{
  "n_kv_head": 4,
  "init_std_up": 0.0603,
  "optimizer": "adamw",
  "beta2": 0.99,
  "lr_head": 0.00276,
  "warmup_steps": 271,
  "batch_tokens": [8192, 16384, 24576]
}
Each number is 128 + 24 x the weight over its row's rms, rounded and kept within 0 to 255. Layers, rows and columns count from 0. Numbers have three digits each. The size before them is the row's rms in percent of the matrix's.

# layer 4 MLP up, 512x128, rms 0.18, rows 180-229, columns 64-127
088:159160108119129120121151083149153105129178159125152169144151122139081090157104106110142064152099094136115140138126132133161119152123123144122155105133127083097120133142118133126111125180181147
100:131146068155164144140136110130099138111159104136130103144137119107120124116127163153123123107081135101114122105142129138094072148096139139131158099112115143107135159117131150146125108083155124
088:117127117053112101166131138106126100121136162131120160165146114135120126079169114145153114137099082120102169127093121119117139141124095109160139136138141134155155119150121114158164129121146130
103:101104138107109137133119108079128139156116161132118127134153111138074193102138091116093105133171117159108146169160135119136119135124125115160122143105121075135157107134152130117144102130124150
103:153118159135111110161102139129128080149117142125115147158135149118154118169137128153097169119114108103116157130147161137132089137129119103140137110095152095140124161166179145144134115106097136
101:176120112108139123169106067136149148137151093168078130113085136093124108187117130152130167085114093127094136178078139101177148108131123143114153099141142143153143099127159151148114119179093153
098:139116127056110088156111137110089147097125088130145126094119117122105099132117105114087200141138135166080108101120137118149118150092115133168131117166123146144133116158126122136147105163153115
104:117116121120111135151097155116130127084162114131140143155148153145117111115131088084134078133128076134053096135135110129157115109097085146149153116069159104124115105141122128164097110111156123
109:144070157110122109177048143130146152134142141123109180134122141120123162115169126116128140105165109158097138189101159131093126129144128129139133113113180107146125092159162112112104159141151134
105:150102127108145065129127154133144121091075136135130123117151097139099141140166152138082164152108133113104135172142090123135133149143112151171096129147135106119164133159156140122089119104142109
086:177123142130141108123127107164140108151165164122166134133139132134139138152170135145081117129086137114119109133150147088078203122135119140092128119098114094124116117140151168123177108132105118
104:135119096084119112134099137136136132141098119117126163117149137140089112128115150142130117108167121134108119130074120102132129147128125109187128112102134130148115087175108178167131136144158132
101:139093071097123068167136117144102134149104082128116169139108141066137131154170102123105151119142140103096110134128124130130152147147045132159180135134132152086147132128146118150147141121121134
093:114138116078092130126092092118135152162108132177141127146094109126078130147166132135118139125067106146119134117153145120126109125123128130120168085133164116092133149135146134134136127123102074
086:098123097119152127109111097139116153105137148143130162153133063110104105132132144129100104121137104140114154120139117090084140093139113093118102083121129126086183161131189144167102118108101112
099:137143147122164126126108134146132136137074118151149150131095155140113166097127140161097142129100130136140102121177148095127164123142121085179119129126149150169142125128158133167175080100125122
105:127124144126133137148113101139100132152134162157130134092125160122140173116139149113114115163138141126135103151143142115151164174108074103134127152120114134120138148101156191118139134155188163
096:121140126128137145164135152100161121105078101118157131141123084088151106128179152126075156119086138125142122134109134135171151127098140113167117113119146119109146132125131153184126084151134141
102:093153093139125092139144120151175140140096133117093118158123117120119156173139096124116143093122119194121172167148105122098125110104134120142162115145105144103133110100115197187139115110113158
101:122123126072161110139121134134130121084108116144057125144120118111097159130124132077086144084131100106113117158131102122108141121148126104135101119119083103110144148145126165130103125132130150
097:126111104119118152152127096109129126153110113131119155123126152119131098142126163120145154097092097135124144102093152111116126148135114080184153094099127114109140168136151156115137123105150121
099:163091094154148109124098132184178152137146135123144152144146157169107134083101098115098115137146100152098078120135099157139102167175097099127132144141123111149112124152149142139062100195148140
100:118168094126155078140126109148138151132119133134129151168113118130136158151124116098099081084141109120154135116146120109152158119095126147132070103106117126098114098111136158200174085125123106
102:153161095141143134131123077150150117100118131149110097112121172157100120107125110072132134160148107115087143168084182054101116107133109090141078123097102107088116144154146114173098133147159122
095:169124094143168151171119154148131125111111133146094194125120168123127144095094106131135130070116129172120128115157093107098160136131095120134140114123135108131174166128158143076149127112149131
094:129122156082155123125136137158139096129144137131128117116134142172172139121134123148090132120115100114142123158148137110104150114142117113107146123161129134103116099141163163129153100135101118
100:111124144114129076119105124138118150135123113128122179137160139167127139115106105129086127130124142154127094125122112067119151144099131150140145123115144164122172116151165154166109084175143137
108:164130094126175099133149122131179164101119146134131143136109137112128164156097086113107125120125110158117122140119124101153147195108109159165133148155115118149137073121148177134108130190164130
106:115137112111158166114113095168124140145139150095124125161145147134137158173157098132150129118132120137136129130170156078173095145094136091143144156135120118151146105171156105145139130136123118
095:108143125147183147113127138193175132140135159113109155147096121110122175113148117107108131099057158116117134129082128101131138159127133080179125122104111094076125154179128171128094138131147122
105:103089121107116081181120126103142126161101182160152154157109161068088087163127126142139104100127113146104134135155143106137101115116109115116135120138099138144102133120140120148091113132150144
096:129098148141118121107120112122128134129131126108145163148096093126114145135128077092103168121086101102171124136151140163143154125116127089150140100156176078126158143107156164121153121143126160
083:108170095124113117149098101119171133150160152121103148122134162138135112133125098127181125124167090141117147174135157125147149134091131110138137124121097116121128112143144129151143149150141150
088:160149153128140175158122118113119109099087133096131165145126120152115094134129113130133137103142122132085130128088100088106109109107114124178109140114119115093152149140143154150137114143139092
100:148143071102158132168131085113090163106089076129134134142140143084153137135148072116114109119168089116095139158114131137120108136146101140112107145111146122097119168104165119132143079111142112
104:112127142121126074140138138126130155153116088128080151147174141110112149115133139139092167121149129154123108117162138115118150101080135131159102127104139098152093133132118171176148095117116121
098:143104153089119121143153100130118116112154124076111132090133121157132148114123152130164169119112135088119131131125166109127129093116098079130171129092124123132140115122171115124099095151121187
102:144122106136148123155099155112180119130140113117163090111113148099114153178119114100102107119116132119095125143111102072145124124105104118147122120137102098127126116163135153131085122141101126
098:154109163068122116173107103148168064133143126169110103146145124163137150099116078143119116140140132115148117104154137136105140125125095113156171139089176104121138127125142142109099124086124166
093:113091122136143097157109143171147113106116165133166162123161149144142134136144098128084094114129102113122150128124158129127097138154104153085117103086130129173134130132150118121106090162193129
102:156148080131145120154085153119127147133133158137171074140102153132127132103103105166104148145121142150110099146139128101122141116108105086141112088115102097128097104135145187112111110107124118
091:129137089107155113152125125087096134112166098145184134141118141133129108125129116151112174125144151099117129102112103129117153101126123119139119156158109110172137093181130144172093096126137148
107:157170108143118135150073099101152139130125117156151137125153136122154113147148146114092139125144101185133110210108137108157152150103125134135166084142175099136152104120123156129082124166142132
106:142168171138127135124138100130112111142138119175084103167153157117115102131120093167103132128144133144078094159136160136139108163065125115150148093124137110132077086129147174115133099135130174
092:108111098148134134162080094168100140101152149142129146131116134108102158156159196087133152130116137097113084106100128103090109060109101111113141141119126127152122143120166123119108111161144131
097:180117140127128085145140135137124133157104144117164162131156182101141136156121135099141124138116141130155106111141107123165105162118101060170118143157116103128117087162157127155121116106149124
104:140141129147127132157108075141152163169166113108141105107176118124147118172137090142124106126105144160139089188164110137138140093105120133108148095096086140092115087124146148140151107160146117
103:171145072147102136155116123145106105098116131127144101128112125164137133134150123146150168184120100120131093125115089102158129114119085099099147118119116128105141067181149157138121116119135063
107:119112162115133116154104112141163163124087145105146158160114150082124157121140095141139136123115123127148103173124195116124087108131097123143124117132113153138148175142133130168107133134104130
105:135109117129094107178122111127120103147131179123143088131067107139145134179087135103116126097103128127125085119093145109147120108098095103099141137149129106165166171116109150121107135173148154
# layer 4 MLP down (transposed), 512x128, rms 0.189, rows 180-229, columns 64-127
081:079097168117170141129144154135108169137089141107137182098113103102120133140148088175111117124163164108163151098088171120133082143156098125145104138136120169113132091135112133107131116175082118
093:107127188108124180084146126142148153118083115147122138123158153150098120146131077095144138128121126126125137144130144157150114159086131196131081117134147124136118114093145160097090148114093154
084:117141154123132131188155136116125098144178121133175126121145066166158149101152133128161131136121124079105145114128132145121137167135103166124153113108120137145137107115125111137165139151161143
110:135121153141112125143123114129086107166176155113159108120142128144145114130105139146136110148127124148192161100133136113127140135121095121129133111177073116145121152142113165181159152134114167
109:115093131171126143149145117184181151103125136113126146104131125151103148117109107144117169150140120118172082084136141129082092143166170168106103122142142168156116123130103093136122112134116145
094:143111144110123139156113119116149131117150105148170150131139106172148134123119140139165107074115123160122144153068154066125140134193160148089134136137135105104115119159117146127100147141147086
095:135126135078128110215142098104095133174175130121101138150153145098168136131093131166101130125121122105132148105151116110142106158119107143093127118120111139138120127092101129155131112119106142
101:109125114129076154161112149125148125108157127113121110102096155112122177122100142107144072126160088061138118139150134139124138117112088186166147118077106146102148152142135132183092120127113124
101:148113154103111118163101135112153153103141142122150119132119133131141117116143166156153083115136135102119105137082075134122121140125170103115160161122142143125130088116102117148141170142189144
110:108158160110094108143128150101099106136159139106146101102098101154124118125111126145141097122113118141084163132148123127127164146101160160121190138096148128160139143089129098113143118137106116
081:112110142116144103080075143131148143111119128143120102142100116130119101156107142181162132148172141123116109127106111146135058122165192096169134154136153126122092114098118104185105127147153117
107:121106126128121115111117150162142121145151117137145152151120100106100115142154126153102168118119126108118143163117134168086119115110116113135101084150090077107135064148137149135119124182154108
094:130128090104135156130163089114111146151112134132162126093074108123176123166149112139126132149120144135134121108112131131125140104147130116133111092122170129076133135106105118176109196104139137
090:093134139150108115116174141097148113108108129071107156146146138114164156123145132107119128131147113092127130127111117129203121155135141145144122154131131155119148114142126098155135141125132125
081:174136125167167128105137132134133171118153094111144126109162110124153107112123124110139182099179171068128109119153117160162094121088141160147109157111158165153141122133120142137108124135132142
110:139140132163099111116159098098158114145132151094116126111141130138153161134166062133097132152105117143107100131105147113134127145160116099145094142087125155133162121162155103181114108114180139
108:132122178104159148181145126136122132125104175132125158121138150128163128095130179112125069149148136100111122115107116103158160138150108096150136148130098130130183143125143110109114106110167140
102:134121124104133096120099115109124174134083136117146145089114150115137099111112074145143125079149140096167137178063121146169128140153156131123118124138070127110102095136103116148108122070110118
096:138084114135108124096131132158162124111088109119113151115144148130110145120136153117117154137107155107139154125129104074104106101138166132112129113069124117126181158085101163173126117108136072
098:116111160108076153131085097156143123137150155067151198086082145141166099154131082144126149127136163129109114116090153109082132117089136097156173134126128145123139112146144138095119139154089127
091:130109117116157175154197133130103103131136149142111140129113140089155133157081137119125117165154135176118132132153170097113114146101192147141123142124113116114135126150114140132093120145107135
102:119119086149126149169174140140115165129087145153123111135117143135087123098168130103112146114118153103173126180106138143075126146134105128136141142121093130161162148115124162159136115133094120
098:130113105161121122092123130170114143152152123081140130115104103144145145102092110115100088144076114133117149080060116094113114114138165124141174111133119151137142153080102132125142154100153103
100:116112116087126128115101132108150148116144099121140158066122174161143134123130082129089133146129137100110126114085137068092122124121124084105122101125127088124129117145110191150121101191138099
087:114096128156146148126142163113113118096159168117139135079084105135135112066124119152150093121096146120125110137155109133119159100128169152126133139152154120091137124134122152146135157096101111
088:170116142156097122107117114124088153150149142138137155111152130089093152121086135163189136117156146133145107122120098140127128101147162172117141140188122115172116128109136115121086138133152163
111:112132099138098128146127163094125138126144139128088143121102172162106136134135160158093132145130125155126146112146148123138148125172086090183146086094126170119109097140094106151184122112132172
111:139100104102164131123093164188113128155139098135175139117101098104108173119167110117097091113139104139157130159171106143115092139163129159157090144165152129160113168093153131114121119150109114
109:116134104102119157108135139113120155156137136119146170128103157163115144150151150139139170122115125118098155087091107118139122139126117093101115160135143132147160133141149087123098135081143110
085:112120117123150137071150136112076133122133125106124134129140107146126116135101134148137115100162153155127124156130124131110088099160167134097154113108121161128116129135146081133156162121168174
102:123126091161093142097127090080090128144111105123126130123141128122130152111107172138128118134130115116168180116096119126106132114129101118085160144147123122152117124096143096157162169113145116
086:123128087154170124036161147111126133119122104155136120144159145150104146153143160109070102137082115150115183148084134147117141088157183100131117099139124175129119108113148127118167118152152088
086:122124176142126112142124151137098129136112133119095155108152145130138141109119128099089146148113145110141126114152134130135143124171117101164149140109148174161156143109144150110120090122125125
084:139115107153110141157161131108129122127162179149099155134116125121094140149097102091116146115109095124109125141137091159072129138138146152141116106107128094154104155166097167116142162128141124
099:107142112150118114135160163107107107153140124109095141120138155117146120077119146128110140104128203119134114132126146145153157122136118149098110116155149166131131149117159127095150136129123105
108:096132125175147061136133112147077167168146115112118125153137153127123143149134158132160111137161148101126126128130088139125136138073140113112074117119142159120098164135142157127127110039120109
093:137129156100113125155130151085074113153140092126137111133122151159138101132141110114176165163105122094141112146144113133087130122153135110094126156172113167118113141161137095133127127133118119
099:164141116097124098152111100128165150116186169136147109150102128127121090153139132147125108118149114103136101149165114112115154120157105133149107134123089132160144141162151131132133154118133113
092:145143140098105110185118147120119065168114115173103092105142102146135106121080129141150107160153137105108090100142128160112123137133140130145112095092118121116116155139097124102087137100167140
086:156113173130123113091142139143170077106100097126097157163132119147137141143084116153152106132118130147144142105107144158132102124134156140098123101157156116091127116119119118105070136131131127
105:138134135113123189178081113125089173122122150139179143099174108124108083115162103156152162159131115099083076146161097124136100129094122119141107168140109104153127102134157105142105155085131140
085:135092151092127137108091126150108104138112122145129170128130163105097088130105122115130093168105089108131123127127157157139072129121127154166096082139090176132116138103128115093117147113093150
099:145161144141112144116085140137122173169119116180174125156113156081156102152124132101116123143111164150170133120133133116128148124106152141101144100139122148143127139143161109108108136088130116
112:160085162141139098149134107117094102183164116171074124138117156129123123128101106146136123171157142125119097109127140167121134120135130093113121139126116090125121119141132106130165117168097106
089:153159118129136136109153125123151103114107130131147139123147151118119127142127057129184109149120136115109147190129101164155111124141129156094154149133107158154084156133135118149104174082133140
099:088079152159142165131152117115155126115156131145110090150146109127138138097163142104149152168130121115112135130063139145110115099098136151132100176128133149130188112165100169132135154143113120
118:142128136125152129154158129105161146118164126107159120112128146091207108165165133113118157173130145143162102140106120157130116101111122114097128069090088133134135112151100106146197082104126128
096:118098141146128119123096173182099127145136105144131142095133093113102132136106172122129151131104092122142170120148109098130160124086142147094125099115151158074165147152113132166114149135123077
102:136106129097086149114087149130119106107139149115125108165050135109122125146128148122164142155158155117120128100121092181096156094097204145104127118115149088138117158101117100090119134103137110
111:107140120146108082166138147132113095123119141125171119119046166150139079122090110137140117112145140126144118146117108130144128124123141112085122102136119128140109172088073130126111123146116116